Weights of a small transformer language model: 5 heads of 64, vocabulary 8192.
Each number is 128 + 32 x the weight over the matrix's rms, rounded and kept within 0 to 255. Layers, rows and columns count from 0.

# layer 10 MLP up, 2560x320, rms 0.156, rows 2005-2086, columns 280-319
[[148 116 122 157 123  38 103 130 105 106 125 102 113 145 159 116 171 162 110 171 140 120 144 133 184 110  97 129  97 181  86 139 133 106 146 205 149 126 111 158]
 [ 55 125 175 132  52 148 148 163 139 188 176 168  97 130  96 146  99 114 113 149 153 138 160 125 123  87 126 143 126 153 118 164 149 102 159 142 176 141 153 125]
 [170 131  71 116  54 114  81 106 113 167 129 127 118 122 136 132 136 133 122 107 117  51 112 192 160 150 122 150 148 126 138 128 137 172 112 127  30 123  93 132]
 [131 139 172  86 115  97  42 111  81 105 172 128 168 121 122 132 184 149  57 106 116 187 132 182 134 133 132 182 105 132 177 158 106 164 107 121 158 172 164 144]
 [145 129 141 150 145 123 117 145  82 171  63 131 109 129 141 136  84  87 113 150 144 150 147 123 138  57  79  79 114 108 160  92  81 150 131 127 127 139 136  99]
 [110 151 120 153 118  91  95 117 119 118 111 133 165 131 110 103 101 105 133 147 161 122 164 146  96 105 123 161 140  96 129 135 135 123 116  84 105  97  94 107]
 [108 103 131 122 129 128 132 106 170 122 109  97 143 132 179  62 115 145 105  96 115 175  54 147 148 135 154 120  83 158 182 153 120 124 135  40  79  64 133 123]
 [160  71 101 137 156 165 100 144  82 124 171 114 108 171  82 112 160 144 162 106 152  64  98  69 120 135 100 126  97 155 136 181 148 115 138 161 129  97 101 133]
 [108 134 186  91  87 177 113 164 161 120 146 121 127 110 145  77 152  98  84 149  90 173  83 104 115 147 134 163 118 108  72 110 142  96 126 112 104 176 118 100]
 [145 130 101 185 134  90 130 104 161  76 128  89 147 187 122 174 161  98 146 119  98 154 129  87 119 134 155 135 160 119 169  85 149 152 126 170 124 120 131 119]
 [ 89 111 207 116 119 128 179  93 106 124 100 171  77 110 176 175 108  76 162  72  99  97 144 131  96 123 150 125 151  84  84 158  98  63 171 144 108 127 176 107]
 [123  62 116  88 151  81 176 108 121 155  85 139  48 159 124  89 103 152 159 151 128 121 122 120 128 174 110 113 161 157 136 121 114 131 149 130 125 140 107 164]
 [128 131 137 175 110  79 103 132 121  82  74 174 139 110 152 185 108 140  51  88 112 174 182 152  84 147 110 130  87 150  10 139 108 102 115 121 160 158 135 146]
 [149 125 120  67 127 129 101 118 139 107 130  78 122 180  80 158 113  71 135 149  95  86 101 146 185 179 160 145  96  97 130 150 186 127 135 116 110 138 148  96]
 [145 178 114  93 149 147 127 144 102 109 124 164  92 100 100 118 132 140 182 124 106 128 110 146 127 130  85 168 203 123 122 150  70 118  71 173 113 129 118 148]
 [163 159 106  76  97 137  76 165 137  91  55 160  99 107 139 136  50 157 116 121  95 163  86 152 167 118 163 112 147 120 120 167 127 159 109 176 146 167  91 112]
 [130  73  73  95 129 160 118 108  81 106 120 150  89 196 142 152 183 118  76 115 115  86 130 157 129  91  87 159 106 137 106 173 170 144  66 146  71 148  94 166]
 [148 167 128 140 117 110 118 188 162  92 129 155 132 130 141 133 116 122 136 105 116 100 174 149  94 147 106 110 175 126 111 122 184 133 161 119 145 131  88 130]
 [ 61 175 126 185 153 169  97 126 156 142 109 158 154 130 213 135  87 165 104  35 129 127 149 151 150 126 101 118  99  57 175 141 142 111 128 111 139 155 158 133]
 [133  94 145 127 127 161 156 208 177 160 171 106 120 164  83 133 115 166 144 145 138 217 115 131 120 192 147 138 121 119  79 125 130 135 148 132 129 105 148 123]
 [180 126  93  71 140 110 112 180  77 129 115 113 106 142 122 184  82 150 111 130 101 128 182 138 176 205 100 138  87 107  68 139 121 110  99 144 120  67 142  85]
 [126 132  98 178 138 161 119 152 117  91 165  79 148 174 142 120 126 143 169 114  96 139 104  49 106  99 123 107 120 115 130 121  75 146  79  24 148 138 118 161]
 [168 122 147 149 112 143 109 118  92  72 120 118 152 153 157 133 111 120  99 194 123 137  77 175  82 163 139 133 131 145  93 119 141 175 107 100  99 146 108 119]
 [122  77 143 129 157 160 118 173  60  87 166 212 116 142 175 142 126  75  98 133 165 125 100 121 156 137 107 154 153  92  94 151 130  88 145 137 114 162 142  53]
 [145 120 113 152  93 142  73 158 155 143 104 133 132  87  96 102 108 145 146 154 116 178 127 127 132 106 136 107 146  75 145 135 153 109 138 140 132 141 105 125]
 [135 111 138 143 214 122  97 133 103 156  93 132 162 130 136 172 134 129 107 135 103 110 120 165 102 155 145 137 143 167 199 118  25  90 131 158 111 104 125 148]
 [121 132 142 152  98 152 103 125 133  99 135 143 130 129 128 132 134 174  66 185  71 151 137 170  98 111  78 109  81 144 127 138 111 146 180 111 177 151 140 153]
 [ 94 157 159 151 149 149  84 136 175  55 136 150 104 152 196 162 200  72 142 127 156  99  99 112 174 152 126  88 216 144 167 115 109 114 147 150 141 119 118 139]
 [113 159 166 118 191 204  93  75  76  63 119 106 169 127 164  95 186 154  95  69 156 126 130 135 126 172 135 134 157 161 112  78  92 132 138 162 122 137 119  88]
 [119 145  89 147 128 118 124 117 150 150 107 109  77 135 167  97 100 231 123 143 117 123 119 137 138 109  92 168 192 186 158 199 145  98  87 121 111 207 107  97]
 [119 168  88 161 109 127 111 110 108 161 174 125  91  87 130 105  86 149 194 126 163 136 104 132 120 115  72 125 186 126 132 203 130 110 111 150 166 155  81 168]
 [128 107 166 151 117 160 179 167 117 136  96 141 103 145  64 135 107 128 150 167 106 167 171 167 116 127  96 107 119  89 193 123 112 154 129 155 164 140  76 138]
 [143 210 138 128 134 182  94 157 149 132 114 132  53 162 141  99 173  91 101 114 111 161 152 123  80 135 164 158 157 131 121 124 115 130 116 166 139 117  92 133]
 [133 161 158 144 130 167  85 103 153 105 181  87 107  95  96 151 151 140 156 155 150 174 105 154 159 152 153 117 149 168 134 151 138 154  96 173  73 170 100 110]
 [ 84  42 161 138 170 138  88 162  78 143 124 158 111 148 137 128 160 176 157 172 146 145 113 145 136 105 162 142 129 119 120 185 182 136  82 151 130 148  63 102]
 [ 95 121 111  88  95 152 107 178  95 111 132 131 155 153 120 105 128 115 118 136 124 127 147  84 100 207 135 134 131 164 178 136 164  70 114  87 147 236  38 132]
 [145 104 152  77  99 124  80 131 143  92 126 119 156 120 172 108  98 138 169 116 113  95 115 138 148 140 151 122 153 124 138  79 147 136 116 116 138  92 168 139]
 [ 96  89 122 107 153 131  91 114 129 142 147 131 118  83 102 176 112 178 126 143 123 127 145 179 122 156  99 135 153 114 188 116  82 149 181 128 132 139 100  75]
 [125 123 145 119 124 124 116 143 130  93 132 148 154 174 153 165 109 157 113 164 116  39 116 142 105 115 168 101 160 126 185 129  92  98 112 115 136 141 184 120]
 [127 147 114 138 154 122 110 173 101 105 105  93 149 109  95 112 160 160 153 131 155 144  96 115 149 191 149 109 103 113 128 170 110  62 150 118 177 167 185  47]
 [162 137 124  77 116 118 165 147 159  82 152  76 102 124  90 144 140 153 132 111 127 106 105 115 121 101 178 123 106 195  84 153  92 139 179 126 129 186 123 123]
 [105 104 132  76  97  76 113 113 116 100 172 124 104 128 128 101 151 116  91 101 126  72 141 104 150 166  97  66 160 113 125 140 111 109 116 182 104 149 115 182]
 [121 140  60 143 150 137 172 149  88 107 114 102 149 102 139 128 167 115 117 182  85  79 205 153 124 146 133 163 119  66 148  67 116  97 126 160 155 137 149 103]
 [115 157 124 165 113 107 117  69 102 155 131 111 111 118  96 108 116 134 151 208 139 152 129 143 144 172 160 141 164 141 176 132 177 131  86 131 116 154 148 122]
 [115 120 110 166 133 161 129 107 130 123 135  85 120 168 103 108 122 181  81 116 176 190 159 136 146 105  70 110 121 149  87 104 120 120 166 130 138 148 103 181]
 [156 125 121 134 130 108 172 138  53 100  66 104 163 160 134  79 174  88 130 128  95  86 138 110 163  97 123 128 147 150 141 120 112 218  94 136 154 148 117 156]
 [136 168 127 130 168 119 132 159 199 111 133 124 110 106  71  84 158 145 182 143 176 182 162  23 175 167 145 150 125 128 124 140 109 146 148 114 186 111 100 107]
 [132 165 157 155  57 123 131  91  64 115  75 119 168 104 134 126 112 144 108 164 104 133 144 125 119 170 166  97 136  65  54 178 131  87 157  96 159 122 103 124]
 [ 69 168 160 101  46 170 129 109 120 103 122 158 143 100 121 107 131 174 137 127  75 178  79  53 136 114  60 101 120 117 150 144 105  91 154 126 162 166 106  96]
 [ 97 145 168 121 137  76 145 173 145 128 133  82  94 169 115 149 137 172 112 164 144 135  97  34 117 173 175 102 136 131 104 100 127 106  71 162  60 158 145  70]
 [109 179 108 143 132  78  87 154  91 146 118 113 141 116 180  48 117  74 122 156  92  91 184 128 141 198  94 135 160 155 120 185 126  96 136 104 138 108 124  99]
 [152 163 175  82 136 131 165 113  91 115 167 136 187 109 145 121 159 107 128 109  92 130 128 111 133 115 172 120 123  79 154  90 134  82 102 168 152 145  51 154]
 [113 178 148 162  41  95 164  90 154 139 111 165 133  53  70 168 175 112 131 171 103 147 153 187 164 106 122  95 156 105 168 158 159 164  95  70 112 117 121 225]
 [171 151 191  78 161 132 127  78 172 113 185 176 157 119 123 128 109 115  92  78 112  83 140  89  84 100  68 129 141 157 119 173 145  66  70 115 104 125 155 142]
 [ 94 182 176 152  56 107 152 191  73 200 163 156 100 133 145 126 164  82 140 132 156 140 121 164 150  59 103  72  89 106 134 195 114 131 124 144 169 104 124  83]
 [103 113 144 148  90 156 111 112 109 120 162 159  78 131 186 118 168 166 110 161 135 135 152  99 131 137 117 166  64 178 150 145 135 134 133  59 145 114 146 142]
 [ 91 152 137 151 160 174  56 101  63 149 159 143 167 175 103  66 105 168 163 100 122 112 115  91 138 133 127  87  92 173 112 173 151 153  80  66  84 102 165  92]
 [163  83 180 102  90 138 168 161 142 148 135 211 175 169  57 112 162 134 162  83 159  96 142  88 153 130 208 131 116 179 113 128 154 165 127 124 119 114  57 155]
 [ 83 165 143 112 126 169 136 139 122  86 148  78 191 110 127 130 101 104 120 133  99 146 134  86 168 169 149 139 141 190 101 152 127  96 163 157  94 149 137 163]
 [155  74 158 120 125 192 115 156 143 128 155 103 146  72 149 111 156 111 138  88 139  83 127 103 131 113 152  85 124 142 132 130 112  68 118 173  99 139 138 157]
 [175 134 145 133 130 128  86 119 180 102 122 122 146 113 128 123 146 139 183 191 163 108  97 152 117  93 127 113 161 128 130 175  84  82 111 125 178 146 129 110]
 [170 169  92 123  88 129 248  91 110  86 138 101  69 103 118 111 147 120  86 154 120 116 113 115 136 127 152 109 179 124 129 139  90  84 113 142 138 175 130 152]
 [ 75 144 158 164 112 114 108 117 116  60 114  72 114 129 139 152 184 117 154  89  76 108 123 110 128 135  93  81 166 132 187 151  87 132  90 125  95 145 131 149]
 [134 124 102  51 164 160 108 229 109 142  93 125 127  87 202 113 151  96 178 143 100  92 110  85 193 138 218  92 125 134  98 128 180 156 114 106 147  88 132 169]
 [131  83  84 204  68 154 128 131 140 146 175 116 127 131 120  94 102 140  61 133 127 111 143 176 122 123 142 129 141 144 151 108  47 154  92 155 164 114  94 176]
 [118 122 140  98 102 125 125 171  91 171 112 221 166 158 148 127  72 113 151 185 155  85  91 124 123 125 117 119 184 156 136 135 189 172 174 193 136 112 125 145]
 [181 134  69 135  79  84  98 130 138 134 157  97 111  97  96 121 163 112 130 101 140 132 113 169 140 176 159 128 164 144  46  65 137 117 118 101 106 134 118 137]
 [164 108  90 118 116 125 167 105 123 153 174  93 110 140 140  95 141 105 134 131  84 158 123 147 150 137 130 111 123 132 108 168  95  86 187  83 127 207  75  91]
 [106 122 175 119  99 114 129 120 138  94 125 120 109  89 165 134 113 146 138  82 120 163 141  87 117 108 141 181 141 135 121 151 113 160 122 135 147 139 113 181]
 [ 92 170 180 160 112 129 151 131 100  92  96 136 125 176 144 148 165 140 122 118 137 120 123 101 149 161  87 114 145 147 173 101 165 120 136  79 141  48 193 153]
 [ 76 176 112 103 116  70 202 152 159 140 124 112  99 135 198 187  94 154 138 133 119 106 110 114 158 136 155 108 143 146 167 163 136 126 136 107 131 121 187  76]
 [100 127 144  96 120 122 179 167 193 119 146 207 175  81 130 106  71  71 135 133 118 116 118  89 117 137  91  96 130 111 160  61  99 138 154 136  44 171 175 158]
 [ 85 192  86 133 182 109 110  83  94 127  82 133 121 171 121 145 146 118 155 164 106  75 166 131 163 161 122 111 103 142  99  75 146 143 155  80 144 134 103 146]
 [ 90 141 146 115  95 164 119 118 121 130 161 110  73 126  77 112 153 162 127 145 122 132 100 172 158 113 132 131 236  87 164 110 167 134 119 111 129 139 143 107]
 [130 210 157 143 184  82 138 129 137  91  80 127 110 163 172 137  99 112 187 102 117 159 161 138 113 225 147 139 157 146 143  84 174 110 123 166 146  67  94 153]
 [ 92 145 150 144 138  87 147  83  56 146 139 132 182 103 115  72 169 122 104 116  75  99  82 120  77 108 124 114 110 104 103 112 125 133 149 123 181 108  89 123]
 [ 85 181 138  92 105 180 109  98 143 113  63 127 122 111 130 123 156 187  78  93 109 125 105 113 106 169 140 105  54 114 139 104  64 179  85 148 101 101 113 123]
 [167 188 127 102  57  94 139  86 112  85 134  95 166 120 172 165  81 126  94 123  95 185  52  75 130 159 165 113 122  38 118 157  89 199 100  94  91 156  78 114]
 [149  98  86 151 118 113 105 143  95 137 157  79 115 178  92 187 129  91 133 137 192 117 159 137 121 131  87 139 114  83 162  69 128 127 104 143 109 190 133  87]
 [133 186 141 106  89  78 163 166 152  78 149 134 132 132 160 184  95 145 166 128  60 139  72 136 114 138 150 120 166 156 130 131 119 144 126 148 175 164 118  95]
 [106 114 101 105 143 129  98 135  81  93 210 183 127 168  48 122  44 164 100 144  88 181 154 127 149  73 178 163 119  70  95 167 130 109 103 130 145 165 143 121]
 [105 116  82  96 154 101 174 136 159 122 110  51 123 189 128 110 101 146  87  90 133 174 165 117 175  26 155 145 143  87  46 128 122 100 104 178 122 140 132 149]]
# layer 10 MLP down (transposed), 2560x320, rms 0.154, rows 2005-2085, columns 280-319
[[ 88 135  64  88  89 191 166 123 106 130 116 141 167 118 126 133 161 127 127 160 176  90 138 136 151 127 102 145 142 127 129 129 108  93 125 153 196 179 136 149]
 [ 92 144 153 103 159 110 115 170 125 119  94 169 191  74 117  30 146 123 181 130 127  26 160 137 138 213 148  82 144 117 131 137  53 118 140 106 111 148  72  75]
 [ 89 149 136 131 168  78 148 123  63 105 175 103 174  99 105 125 132 134 122 143  94 129 194  73 130 136 220 155  93 110  59 158 100 124 156 155 138  96 137 167]
 [127 149 145 137 109 104 122 120 127 124 133  85 176 143  74 183 134  97  47 116  97 128 129 185 123 200 116 172 155  31 147 121 138 134 103 102  95 183 110 132]
 [113 163 151 156  98 137 139 121 112 166 214 111  96 129 126 157  45 123 187 193 109 110 189 139 198 135 125 138 116  64  92 111 197  69 109 155 124  86 177 139]
 [110  91  76 147 114  44 177  97 142 152 138 132 176 135 139 111 145 104 162 176 111 115 116 130 119 147 166  94 148 149  84 175  98 162 101 140 148 105 172 113]
 [114 169 134 112  89 144  97 189  58 130 138 119 178 150 181 139 158 153 154 128 166  49 108 144 148 154 129 134 148 114 135  78 140 126 153 177 101 116 108 127]
 [135 119 162 203 142 123  82  44  42 128 161 162 147 197 161  78  96 155 115 144 129 121  75  65 149 138 135  98  89  98 129 162 161 110 141 139 134  88 136 135]
 [145 141  94 167 100 174 157  83 131 123  78 122 130 128 189 122  69  91 116 173 122 125  52 153 169 110 130  91 108 123 119 127 139  70 143 135 128 165 112 103]
 [104 162  77  95 119 158 160 113 118 140 112 163  86 194 158  93 141 141 163  94 156 113 129 128 114 135 124 137 150 116 147 119 174 127 101 111  87 130 113  92]
 [ 84  97 138 181 110 131 150 167  92 130 157 108 161 166 132 146  47 136 139 123 112 130 102 138 174 126  91 157 118 114 160 173 113  78 130  98  74 140 209 129]
 [174 151 155  70 146  76 137 106 112 117  47 155  62 108 127 179 113  61 152  77 149 187 101 160 136 152 167 192 134 102 124 135 183 172 135 159 110 176 135  78]
 [213 134 193 140 171 182 126 116 155 137 142 186 166 131 124  89 179 122 105 127 145 146 130 145 121 162 143 102 114  91 130 117 122 107 146 158  64  78 135 187]
 [ 87 161  71  63 119 112 129 127 175 135 114 165 157  92 148 181 148 152 116 157 184 128 154 100  69  87 115 113 116 142 129 206 144 111  88 108  68 116  69 127]
 [167 128 101 162  95 180 122 164 157  93 144 143 129 159 122 152 157 163 114  98 163 120 178 128 106  99 124 119 108  99 136 115 107 178 135 133 156 146 148 101]
 [105 168 150 119 103 159 216 137 102 180 152  96 121 124  55 151 153 108 125 125 163 154  91 108 109 129 124  86 166 138 156  56  61 105 118 134 151 143 114 105]
 [ 95 106  93 165  72 132 135 132 216 130 196 123 102 159 124 145 115  41 121 102  34 103 122 171 120 158 124 125 148 138 176 138 154 109 151 101 110 119 104 115]
 [ 95 115  83 102 120  89 185  96 123 143 135 103 117 165 146 192 130 146  85 117 164 133  88 148 188 140  72 134  90  92 106 127  91  56  17 159  81 161 227  91]
 [138  99 110 104 116 188 133 141 142 128  93 138 183 136 189 123 131 164 153 131 146 152  77 107  99 143 201  60 170 126 139 172 101 171 110  94 138 124  95 142]
 [ 57 114 112 123 147  98 146  65 162 135 100 124 175 137 105 161 170 128  91 124  84 144 145 103 131 208 212 109 181 127 144 109 145 135 144 156 127  78  87 133]
 [ 90 143 148 108 205 160 145  90 180  67 110 141 111 124 145 120 140 186  93 168 120 136  93 124 134  94 168  82  95 147 132 108 169  72 165 114 147 140 120 132]
 [202  76 113 130 166 139  97 142 126  68 170  95 178 142  98  76  86 116 182 125  79 136 143 115  70 119 120 118 176  94 156 134 148 157 194 195 130 121 139  83]
 [133 160 121 157 125 134  87 124 101 139 142 145 135  75 122 145 118 151 136 126 153 153 111 127 202 126 158 202 133 103  73  88 107  91 115 105 164 131 120 164]
 [164 102 143 155 114  93  84 138 109  86 179  83 112 116 152  85 174 138 125 110 108 120 103 108 155 141  84  91 115 141 186 131 152 152 135 159 151 132 138 109]
 [162 190 140 143 159 141  85 150  74 116  63  96 141 120 159 160  87 176  92 104 116 170 107  98 159 118 138 173 168 162 161 154 107 176 143  92 143 166 129 124]
 [104 157 147 135 109 186 156 110 208 106 164 137 125 160  82 142  89 125 114 157 114 125 165 119 122 121 128 148 142 154 199 144 185 154  97 163 113 192 116 112]
 [136 146  81 149 113 165 114 149 126 129 153 174  90 154 113 123 152 162  92 105 157 107 140 189 133 134  77 167 125 141 151 202 147 153 179 146 117 157 102  80]
 [162 102 108 149 155 140 167 205 110 143  93 136 109 107 112 135 148 140  99 159 148 100  77 141 116 111  70 161  96 125 144  96 155 148 116 122 146 139 130 141]
 [124 128 134  88 123  95 163  93 123  95 157 120 132  80 131 133 132  91 126 152 121  70  92 122 150 100  99 132 131 121  99 152  50  88 120 154  76 106 103 141]
 [204 174 102  35 103 165 141 116 102 117 122  95 127 108 142 128 147  69  74  71 120 123  79  78 100  98 196 141 145  87 176 174  23 136 105 142 128 102 118  76]
 [136  31 169 172 107 109 149 148  70 137 184 138 143 100  99 143 157 174 138 104  92 176  85 132 134 155 100 120  95 128  93 148 124 179 156 128 133 158 148 125]
 [119 143 114 122 132 192 116 107 160 147 153 103 190 115 122  95 161  55 132  77  93  99 105  55 100 105 115  88 116 180  97 143 132 159 111 178 110 119  52 151]
 [122 131 214 203 139  88 141 108 139 126 192 151 140 120 184 150  80  91 152 150 123 178 124 183 137 180 156 114  73  94 197 169 123 150 155 145 125  72 142 121]
 [147  83 168 108  98  96 156 124 139 143 104 242 130 130 163 132 156  92 146 104 130  99 117 155 155 148  91 121 113 108 124 100  99 145 200 155 125 130 144 113]
 [126 160 140 144 130 130 111 186 103 117 103  55 122 107  91  99 116 178 147 165 133 140 165 116 131  50 138 156 124  91 162 142 112 102 119 124 158 187  84 164]
 [135 169 143 163 114 198 182 158 151 110 151 137 114  53 164 114 144 141 127  88 143 115 143 127  83 126 136  94 160 147 134 107 141 124 138 104 120  74 142 137]
 [122 138 149 149 110 130 140 135 105 119 108 120 163 115 129 113  83 145  50 154 154 157 143 137  83 127 116 164 138 129  99 108 134 133  80 122  87 118 139 102]
 [166 148  93 159 126  78 129  95 200 115 106 122  96 175 150 182 116 161 135 107 114  95 165  64 139 142 175 187 144 147  97 126  93 144 116 155 131 141 137 102]
 [127 162 216 149 181 173 136  99 126  84 105 119 107  99  89 143 144 150 100 136 160 134 146 134  91 129 113 131 125 156 129 201  75  94 174 144 196 153 152 133]
 [ 87 122 157 136 127  92 127 120 115  93 161  91 129 127 126  92 177 135 123 170  85 153  78  69 119 143 159 121 128 122 130 100 124 125 116 109 124 183 128 158]
 [110 196 104  95 183 120  96 127 157  78 177 172 166 169 169 129 126  98 147 106 161 105 180 123 128 104 133 154 107  87 166 146 129 137  89 103 153 111 125 125]
 [100 179 144 134 220 118 101 104 133 145  96 120 125 178 132 133  89 119 118 100  97 160 204  64 124  95 144 133 100 154  73 142 107 134  78 145 109 142 156 101]
 [161 128  92 213 100  86 165 148  75  52 104 170 161 169 138 114 149  93 123 130 154 106 220 120 111 151 109 204 121 169 131  96 115 120 141 154 145 104 161 142]
 [ 99 138 137 117 150 144 162 116 142 122 166  87 162 140  79 132 119 167 108 101  84 127 105 172 124 145 130 108  63  28 102  93 118 120 143 171 152 135 124 176]
 [ 99 157 122 162 113 180 101 172 173 100 147  77 110 118 149 124  79 190 119 189 108 149 153 100 112  97 163 113 131 208  89  81 126 132 157 139 132 146 101  96]
 [160 140  72  57 140 163  97  58 121 114  56 160  79  96 105 116 106 155 110  81  89 126 165 150 136  84 165 139 100 198  90 155 101 123 155 115 153  84 181  75]
 [157 158  79 124 133 120  78 115 127 123 105 111  54 121 120 115 150 116 135 177 121 219  94 153  82 157 116 140 143 116 131 123 151 144 144 140 106  86 114 105]
 [137 122 111 152  99 172 149 116 146 108 165 138 169 132 130  88 120  93 168 127 136  97 158 124 118 121 153 154 161 179 152 154 122 123 103 154 110 100 128 138]
 [179 146  98  92  76 150 132 171  69 108 108  71  86 146  80 147 130 155  81 126 104  80  86  97  94  87 150  92 130 127 141 100 136 143 127 130 137 128  99 155]
 [155 155 126 144 120 116 162 136  85 132 168 142 131 115 152 152 120  49 118 111 149 165 125 166 132 168 122 107  95 149 124 114 139 149 104  87 201 124 207 133]
 [143  97 133 177 147 175 164 152 118 171 184  89 129  81 128 139 163  98 112 149 149 105 149 124  92 118 128 130  71  87  96  70 180 120  95 129 150 161 106 127]
 [167  60 132 165  88 113 124 110 210  77  86 140  87 101 130 145  87 144  93  85 113 147 191 121 148 109  88 121 146 138  95 158 130  82 164 159 116 147 146 149]
 [139 104  64 140 127 159  89  77 129 119  89  70  67 163 101  93 197 107 203 157 158 136 151 115 102 139 216 104  94 107 183 108 100 193  86 131 173 150 184  86]
 [163 140  71  95  65 135 158 117 125 126  88 142 163  86 126 141 193 149 136 134 194 178 147 174 120 110 146 167  71 160 158 143 114 163 107 154 136 135 141 142]
 [ 82  85 138  81 105 140 173 203 135 163 131 101  72 157 113 142 129 129  79  61 138 145 183 132 164 113 169 126 191 144 107 113 133 135 126 125 113 122 169 173]
 [163 106 116 150  99 155 121 118 145 106  19 127 143 120 130  90  80 116 131 144 211  85 188  97  94 137 163  91 130 118 129 169 131 141 169  99 150 137 121 142]
 [131  62 154 105 132 148 142  96 125  95 133 105 101 145 159  96  90  96 117 144 129  88 104 153 108 129  79 145 147 105 124 154 114 105 150 155 136 165 104 163]
 [134 171 179 185 113 114 122 136  86  69  82 124 126 103 103  76 155 136 163  90 170 188 143 157 125  56 130 115 110 103 183 133  64  71 109 109 158 123 167 121]
 [144 149  97 115  66 112 188 138  65 146 109 103 139 109  98  99 126 142 116 145 133 186  90 138 121 157  95  75 166 105 167  93 143 135 141 111 150 152 149 105]
 [105 197 120 149 143 145 124 110 171 156  96  73 142  87 182 160 116 140 110 152 134 150 158 125 124 163 104 159 113 139  91 166 137 145 119 153 157 131 106 169]
 [134 129 131 188 156 122 186 115 132 163  44 149 116 123 128 120 136 197 105 120 139 181 145 189 108 174 118 141 149  96 133 101 139  85 105  59  86 123 126 108]
 [125  75  17 176 101  75  47  78 156 132 131 103 119 102 134 204 146 185 145 117 110 109 131 114 117 144  59 125 109 137 152 156  88 104 142 103  91 103 121  91]
 [132 116 146 172 110 139 114 179 154  98 129 110 155 118 160 139 163 125 154 150 116 105 151  85 129 108 123 119 142 126 110 122  99 135 157 182 103 116 155 129]
 [148 156 142 148  67 126 179 134  78 141 125 136 118  84 151 124 148 107  79 177 122  86 120 127 163 156 199 134 101 135 114 168  82 166 111 122 168  67 132 124]
 [131 195  89 149 150 160 146  86 120  88  80 124 143 148 140 116 159 130 162  83  71 182 106  69 161 101  60 115 169 134 116 132 146  49 164  65 133 147 131 133]
 [107 121 129 115  80 166 100 185  71 119 112 119 135 148  73  77 101 196 176 151 169 121  76 157 120 124 114 148 131 137 137 158 145 136 131  95 128 102 117 166]
 [161 139  88  97 186 104 104  71 124 135 133  98 133 192 122 153 191  87 149 131  76 101 113  83 135 108 186 144 104 131 129  10 124 134 124 140 174 107 132 137]
 [135 123 161 102 100 131 145 120 102 179 108  74 134 131 173 116  93 122 124 163  81 182  76 145 178 140 128 143 107 107 148 123 123 131 125  86 135 169  87 132]
 [103 107 100 118 118 127 184 153 150 138 169  71 187  74 131 123 137 136 165 145 111  90 124 166  96 128 152 119 102  80 122 114 151 111 122 140  71 150 186 162]
 [135 125  84 136  59 132 141  74 146 143 180 161  98 151 117 105 112 173 155 105 138 103  99 152 145 133  85  71 158 107 138  92 138 135 188 104  60 112 140 152]
 [154 107  95 123 136 138 116 124 152  86 115 138 142 160  91  91 152 154 164 157 104 166  60 150 152 154 148 122 119 148 109  34 111  58 122 125 161 124 161  85]
 [ 76 137 104 127 141 165 175  94 103 177 120  78 144 156 120 166 118 168 133 107 114  99 179 139 122 188 140 145  64 100 146 110 137 191 100 109  91  82 152 178]
 [136  62 158 155  85  96  93 130 117 146 116 165 126  73 111 128 126 123 132 183  93 125 116  78 119 135 176 105  61 156  87 112 217 154  93 120 164 108  94 177]
 [112 154  93 163 143 145 137 142 138 116  98 117  90 155 103 118  92 137 114 206 126 154 123 157 144 114 118 126 112 170 162 104 105 152  94 193  62 160 118 155]
 [155 130 113  79 118 122 114 104 163 115 156  71 141 118 122  94 152 114 119 149 155 144 128 165 107 142  82 157 113  86 125  89 166  98 139 114 124 178 100 121]
 [103 151  88 125  84 185 110 145 131 134 165 142 123 148 131 138 157 120 140 127 149 134 118  79 149 127 145 123 116  88 128 157 105 128 126 131 158  94 140  83]
 [ 77 126  61 162 149 162 124 131 100  98 183 121 120  65 166  82 112  92 111 154 167 109 134 187  87  97  81 100 114 135 134  94 110 171 158 185 158 109 161 127]
 [ 72 112  78 153  92  73 145  88 138 144 142 129 215 120 171  76 139 131 147  86 169 149 147  88  59 106 214 139 129 171 123 110 250 103 183 167 155 193 138 148]
 [138 144 118  99 116 117  95 104 174 115  88 154 183  97 132 120 132 170  53 117 131 143 150 151 154 116  84  90 142 177 161 144 142 136  80 119  93 157 207 144]
 [101 104  99  81 164 203 151 141 131 137 168  85 187  79 129 116  86 137  90 127 140 119 168 145 106 155 138 147 143 132 161  64 191 121 125 203  53 117 123  94]
 [170  78 121 185  96 139 195 126 137  67 160 146  91 150 116 136 120 101 126 151 146 122 101 108 157 124  48 139 161 118 116 153 148 171 132 132 114 110 154 154]]